Weights of a small transformer language model.
Size: 10 layers, width 96, MLP 256 squared ReLU, vocabulary 1907, 2.21M parameters.
Architecture: no biases in attention or MLP, tied embeddings, normalized queries and keys, shifted keys, gated attention, a smear gate, an embedding shortcut, learned residual scales, capped logits.
Training: a variant of Adam for these matrices, 158M tokens, 5216 steps.
Each number is 128 + 24 x the weight over its row's rms, rounded and kept within 0 to 255. Layers, rows and columns count from 0. Numbers have three digits each. The size before them is the row's rms in percent of the matrix's.

# o: layer 7 attention output (transposed), 192x96, rms 0.117, rows 93-95, columns 0-95
# v: layer 7 attention value, 192x96, rms 0.146, rows 94-95, columns 0-95
# q: layer 7 attention query, 192x96, rms 0.123, rows 96-125, columns 0-95
# k: layer 7 attention key, 192x96, rms 0.123, rows 96-124, columns 0-95
o93 108:130125151114138140109131154091167162118130154100135142138113143117138142145165107092120120096107132153145153099148164126135079141114133112099142151151135140146147108152147169140133109131096141136095124115163174107139154098080123153157133067135190088114150106097141122164134096100122115094
v94 107:096174115140126107179111132106109156144151170093123138168140108123143097125140099135145105134099091124153124151106116166081120139113148141086081115106128104138113098147113180096142120141119119102112144137134129166098077141133127093103141114118133119114158160131081155137129118163154167124
o94 097:129140135151151108127080107132139140074135142161122147185159131132131159163127139114130133105130075132103129128136148136146138122106137121155119087128121112177121099175099113157108116146111102134126111130116111098120105153074123090140108123103150097164100071177089124156146139124111102139
v95 108:118132188162137150115131157137058122124090131122130104170128181123145119159103159107135121101119139127087131109150160122145106081149128111129122069153101138119110127097137101122123126148142092127197136140129111129145116120118119099149139139130151105104121099123144164116140121154072104128
o95 109:147169150160118151164116141088112115151095144143178111110092182148121158099123100146126117124087126099103124112122134096153123108147137129120140146125126155128160140142135079108173150130152121158148154106121140115099130121122109091161109130134184141115112130123127158099102176085100119087
q96 085:081118109160134137136120137116145108139163108113127120172145168105091147140098140089105147117117143110157112109143136138159116146113176119115138135186148091095180115118127118094119136137145152136106112124150145170116105109093137109143139092153116143172121177130079132177119152107153104136
k96 086:157130147077131109107174101133134093126131130098105124091113113119111108093124156157105165136154129150116143137138112105100162118115104137141134149112152161120118138097139168203099127133159117130145128121127097104148131104135102152117121210142109136148126122137193107159106126155124117120
q97 091:139120131142168146153114171131087103147108111157106100137136130115162150148165122121107085080111151109123120158151113124185118125129170134165127172130064129134140161091132085157109121099134104157115132156166115122113127109139111072148133147088142143122110107123106151127137154106118123129
k97 093:129124127131146169140135112172120140118115139126110131155130127084124175100141128168137126110136138114105105120113126136115103135097146176124130143109151077132093140140111133179141115128179115115154133180196165113085124114125138139152176115134131161173087128090147131127139107135104140090
q98 109:172131129135126075061153109157142132087115144125121149130119093153146108127132136123142168156139118148113124141130132114092124122186106167117097103101113122149109115189113142140160138146107144098138152087082111140146166154139157176130120138145113136112155107151176107126146122151123112130
k98 084:120144143125144097145142128098121107101101108129139117136121137154130104140114086080120158115129115155137163147104143149139122120188109114143147117178120174103143119121126135090169143147096142129118120099048133109141137163156116154116112106152123141141172190169123147153113144109148113145
q99 089:073128158129109127151137079109130153147135108124135140141149154126104090164100113142130133140144092132164132097104107114065097140170113157116138102158167106141141123148089166111137130140111153081130136069102170115107110129142149163108120095159128103150156142134135086130135119122147119133
k99 079:126144134080140141101116153109105167106146138152088121125138107138153099089146118124131155124128123125125146147170107115125098167153125087120167137124092186139119096096165155145126146106075102099144129103103089102158115123120179138090130153154122157120147111139142134159109136161154095117
q100 083:119119137106131153129130143127126125168109140121122141124144140100149143116160091103113096080139151148129165136160128096153145106104100107139133169105135175133145176085150092136101118093168102120101136177166110095125113103140111077159118101080139133147101119109105147115120162118135158155
k100 068:141105093116155104098097086107098123152122117092130113098139111092117131176133126132153085150152102106167145153140103126091134089136110116139075123124123129164158142138114092149073095116139154122132124154152141108108136156064138141158108102138116121102123121121086152089145103118139129147
q101 111:157112131158146068141123146170140128099112146125116109136138111122160121110137135125132193126175173172112121138138158092111155131145085132143107152104089150122124113181141125149132141167146120112129169132062096142134152165137097164132119145157117109104111108164140117137133136125152122138
k101 097:129101165104129095152125092090131091100112107136110120118150102145120149147102105071155122129093152134149161161104137103102123109141097099128137133142120146100148104138123148115158129151113126125095116088085098118148143145176094172112126140148115137157179173155165141152112161149136105125
q102 096:114150150128124163139148114088124087139155112133134148102158164108101123171146093196102075106118134119131116098116112165133145145099138116109129139082174137152111134104147118134088123099126118151106101147150127111115104073149135108140124107096170152131100141090121115121103113096129163127
k102 072:151107180137132100090126125102107112176138132109127135096138144120105125098131136143085107134146088129093105123150104133104118127116147091159119149118147139127123134112151109148098136081159169100135110115138152082101129135110129112146102109160108162070102108147178101107130133079093112159
q103 106:128098105160155102127140158125117132092181095131077119113123141106135130126095140107101156137148184158155141175151145127131148110149141107140155149105101155131162092149168132117164148154154140112146117107119158150140159155150094167120117107162115134123131105173113100145084122129093140134
k103 098:129131121148127110148103124109128093095138129120114106138137110148146122128103133124124145097092128131122149134116143152099160136151105113103170097133144146086104099097151156080166146137085113113101125080103114132150144162180129156071132113155099121137191113156149119172104165151128131107
q104 110:115099066093116143124137142128149118134123135102108110078118102117180155121123097076090156117163139142095178129135146111120156132130101097127155124103111165101159138126111131078146110124119120117100139084126160122135152124145105143091108105123127125116159119160127092146082123156161149102
k104 081:160119144096130146126151136117115099072128117140101103115114110130175120116115127096130173131134141130139134143136118114101118086137133058114143086134126159091169113119161132089162112145108108097125141078102108130178149162179104143090139122130109106140150124173160120144109130110141132124
q105 093:173139099104142091166124106139137149104116115144100092140117099127148139087117143110128146104106165146153115136139159100123135127128122148139127118164090153100147110151162116132106129138111123123113188102080132157142146184150110121093125117159109115130132108192138110195102113102145119131
k105 086:147125101124120142186124124116143144087146144155111136158129127135152163136125118099124142155091147114162139143096165132113154130138126136078143116119125104099122099150144124096176164161134092155089125125112119160170135173170134112118158122106109066146154135133143145121097168127140119081
q106 110:113105130125113136075108113148113189151071179089118141114136127136145160125127143144145098127161076136105114161106118145152112102104085167114175137126117113151147148151117126143128088124120135106157097156146144097144117134111131154152121147095100111154107183124148127119136170133108135138
k106 102:093120112078146155127109155133138141164135138131143125160164124113119125136135165114144114140131123095128101149139122115180131085089129173113083158107111105134172164161144098161104093124113098142158153133140151104131115095118163099150135122107151144137117136092100139159138094094123141184
q107 120:125151149135155137101116136155170139167156125121168146132168175124075092158144127146160125172138090101120108132127148136150147130144108148129096096127173090131139168115108092164108126127159144150115120136126091127164140091090160130124145127109172124127120137079107141093141119104119107142
k107 101:132117166147153095088083129126166145199141128137164150074148169137111110159114151124125094144136119121091129119155138115164117136126126158150123112110123134168116124132103111150107133105159147168116160137099121124102161094075146129111106149112127156085114104097090151125138102146134128136
q108 095:148112096112153154100114113124160128165052134140100111107109143119160127117129114075147136112168122150122143132148138113153065127149085120171097101099091135142163149112130181096128102159119155129169120110146133133106089112114112129140123167133117120117128094145120139117138102139130164125
k108 100:132139138114143154118153129128090115087164091140166093096154128118144142128123140127171117117118138134186132098137168113123096060117131167127060121100118148142132131105141142154141101148122090104144110112127148142175086128133103157136155127143134135176119119119158137135112108168121159113
q109 100:135157129131120131151133147120104089125139115113132124159110132123120146136139081115107100102124138095105157145080115146159126082103163099088152137150127129071115168130131116151172157137147065132130149119175169092139145139096119113110156098109095141144127151155166168133096124108132121117
k109 127:120149128134133120155079121153109106111152171125150137149105134102081128105126137118176129136135145069125133148110144129106157119128165120091130110188110102123113169107123099117147157127136114157096111113161148171115109134110118049141164133095140113124125134145118120152140149106131129074
q110 096:142108105135065134145146157131115116125126094150111141168176150157136084144138102115155176157142113154103136146118111126102140112110114164136107158120150131123103110143124173148130174108120089186165133102089112103110132106111138150138136073081131102158125141133121148094138138134125135140
k110 113:076113121191126162092121123149175145148124149135120131098146125147147114122119136121163090158161132116133162129134155138084161160148118097128116123142141157166160142125085128145165132089152119142114101090147083117129095132144136117128144166132178133107123090127112161122132159174149129125
q111 105:166130096149121138095107145134090093114140114113095139131129092104143125127103119143101096107177144118109120106150142172133136088127131142150132132118167118143132110081170053177135117126145115098149076140125141132139073153126154142154112150142159118158108112109145150111111131128144147168
k111 104:088125096141110161135124158119150104154113111107125130153112082109107145169148153173179152124151112116123141080125118080136125097102127163164133156140161155106118150135106122130103162132083094091112132122098141094109100090118112126090122142149095146117117100137133074114122130133105117150
q112 102:128122114119114139197133126119101102145146119176133098160136105159058130169147116113089106122132140108143155158135102104128108090087147129118138147117158134167147093176154194134121162113158114156126122129112128117131134150158115103098154113136152127129145159149127106129134137165142131154
k112 111:102114090145097189181138143144111113121090127154140155125184118149109134176120112112090102124128141119149127124134126128133181127163179125110161186139154112141117093113135120110143169132146117185109122121145104158123098133149124109115147119132133114122165121103130166137144158150124132103
q113 092:160122063157157123120105137062152150124181111152122114130146105123095108128104131141132118135121156124143130125115155169089148160129138081159128140115134139107158138100149148100167183099088098099133147107125165138160126137121163127113118099162155129096115137117153145126103140145137098125
k113 111:116148120158088136123147110157187149162157130112128142126110146180082149138104142134119112093165106128121137126097141112119126169161117125160150120127132117112121106096087126113130158130135144129099162127165096180134105106132097172139154142094108124133121118131139092075145111153141133070
q114 088:139119101114121128136075111161095160141101169087107109150106085100092149087144105112182124095124153099097124124095099102119140143105121163111128131139110092128098145095123135128151095160137093104089153096101140159097107160136138084150153135116134121128115126132127166143121155136138112109
k114 109:123141116157104144131098107112169115139117149130146131169140103101129105105133119118140143110170150117127132141130109057135116139108100124109104132095129131114159121136110158108135081151137142101090085132070134153101157141154112128194102079118150114106122092120126102126133159095119176150
q115 084:156147121125128119172076121115088136082164141156125090135135140138153121145133136104138092085099153097138108181120123128105147111102139116133121107126104146084164121128158105126105116102085080119115107112125125107160089114126144113136185107151094152150145135139166139164116106156106147119
k115 125:081138107103111139167156101142173120111189149087149163125145137137135133109086121129159154170109126099143114117095110134108165185130112161099151130116153120092113127124099146128109152168161121174087150152138120107149128114147147124111175147102122118152121126119151111112131139145122153102
q116 087:134158137146152142093129110102130092127114145095125160166085117155115049111162102148099160144130109138187135126121131128124108103131087103129107129167130107101164149123102099131158119166144120128124169148160145179178118139138128128098095125120100165139126139123111124142140143135123108100
k116 110:155123131163173125108092156093120132142107127121151133142088114136165159171114126128153128163133129115163124173137140117112081099143154102127127117186099138107151113145130101073169131145125098113154147133122153157138137143133122108106122110134094096078134161115122130118168154087162099116
q117 106:117120162171092169158122107122112156141058130124108160135138112099161122125076135110139156139126123134140125129079128150139122160143164094113132115093144119098135125103116109107130154132103146154165115106123125164155130130141141161127127136144168121141164111133180196095116130148093125107
k117 125:118150156129125151112142101141153128120125144060130177133128111138153084089116156124130171134141089126137125118133151149140132121122149119111138129118120119110162115100063139129141132149116122169136130100149130132159098131170131143109148119058192121103143159124187141096116136114142147103
q118 101:105161100120130124116123150099100134100109077129132134087129093105086154113120134154102125134129116122121079204123142123132161142123147117160110143136127138160080144091161106057131148149173144118137119134110125115098111092136137092112109121138092146147106140131148111123090120163120124152
k118 116:128125113131154170124142149140134105116144138110136131111101110098099134153129118126143118171091103092155126120160150102151167164141138050148114124091140128105116132132129157170127127127129111135112075144172136131097131110148123128187160124155107164125134138134143100141120159166154151069
q119 105:134134143131126134124112162090125102113126156085160085125196163156100116097145131147120139141098132138113161127119167141136114115119057136096152123153131111148121130131144137105124149151114057126157139116121133186116091133145115080105142085127142149114124152117125112108110126172115138137
k119 119:111144129157112179176153138134187121139125119083138138115126149180147176122104120121134147115087118130131127105095181123106151157111090158127106177154118118115141167164122123166153126126125110116113128147122078179157137133122148111139123109162124153122134152128124142141139075116128150128
q120 080:101128145119095170152080140129119132160106130088110132070146101142105149109153130123101105103111136124123152125115148104166094130123098100175187177141159151123125144098132112139111141107130121101112114132154121105159149113124101130114120121121096103153117108151118101098067091127167109140
k120 102:142146114104158167121137115124130136072139135188117140068148142094111133144151145116124129155135118075158115132119182128158188139153138119092093140147121109115100152122098153141158144133138055156124117140144119137090112124134085130112152127120127145106140139110111120139120160162148144126
q121 084:100121170108085104126090116124149148132139132104135155133121177177130075138127138155116104133131099155089118140142133138141141110141108127073120147129122144085090125092082152148120142119130097139100105138124098116152107126132116094124132128100107078070110128124138104114186134147132125084
k121 108:070137114126151112141161150133110122108094135107121159090109142140142127121086145145122130163123134107125096118158124122129154151195118143095143111155128139143163144131148107166127118145168086131139119105167124109097136092162146137117196180118148090124080136141122114145150099142126115131
q122 087:158122097156101135109082151142158112142131082179116140141083106171158109146116126108133124154161114126122167110174139141131094144150088158100110147131138134161154116106112131167137134166147097140153178101128127104119090137132155062095130133116110141134143122146107136116148131109143101140
k122 113:139090079121109152138099168132091137126117124138126148103128152107119173175157136112154114138154142143177153143147123133130096096131124154132131128138129125154134099142121085143188143114126117116136097137117161187088117138085157123159137089143118080150129142136095175101152125124129138100
q123 097:114126147058139104114142115133123162125129111128137113206135121146073183118163116112114122130119139131106127126109105114142075096148135147134136154170130140102078121156159159111125156146163106172083085113106147131102149133136122130142121096143154127133145112129121107156116164125114133124
k123 110:106128142161131098159116076129111147123084132152134150134177137086093152113115113129144087131126138145160153106095152119154135142121131178163149154071140133175095100144130112103131109128144112115119087109162093166125150141117154144140125155152130110119131066122131134158100153155135124117
q124 091:119111112132166155164116115143136113118064113111136139106121192138101130135121149149106108130144137127167149114160139068122111147197141147157120136135119125162140115112086152128125123100122116074142138129144114148132131103136094184166120132113112157078091091125122104144142115128130134139
k124 101:164164131104152145079196149111117127089136117107126111121110139161133131155141144111110121082126102141106103117167134165157159175174108159126110130151086086166092138099123162128093119099108119153124109094118117132126127166140114140119137142173151127116154118123107126133144154114121109159
q125 092:150145171130132112076132121105100144142151115103121141096113106178113088078131145137109115158133124143118161122147167122139143118102152128093130068150134130125153105113115133114107152147122141129180116120134173110119098119130149128068168116127126127072132095115139157112103150152151081143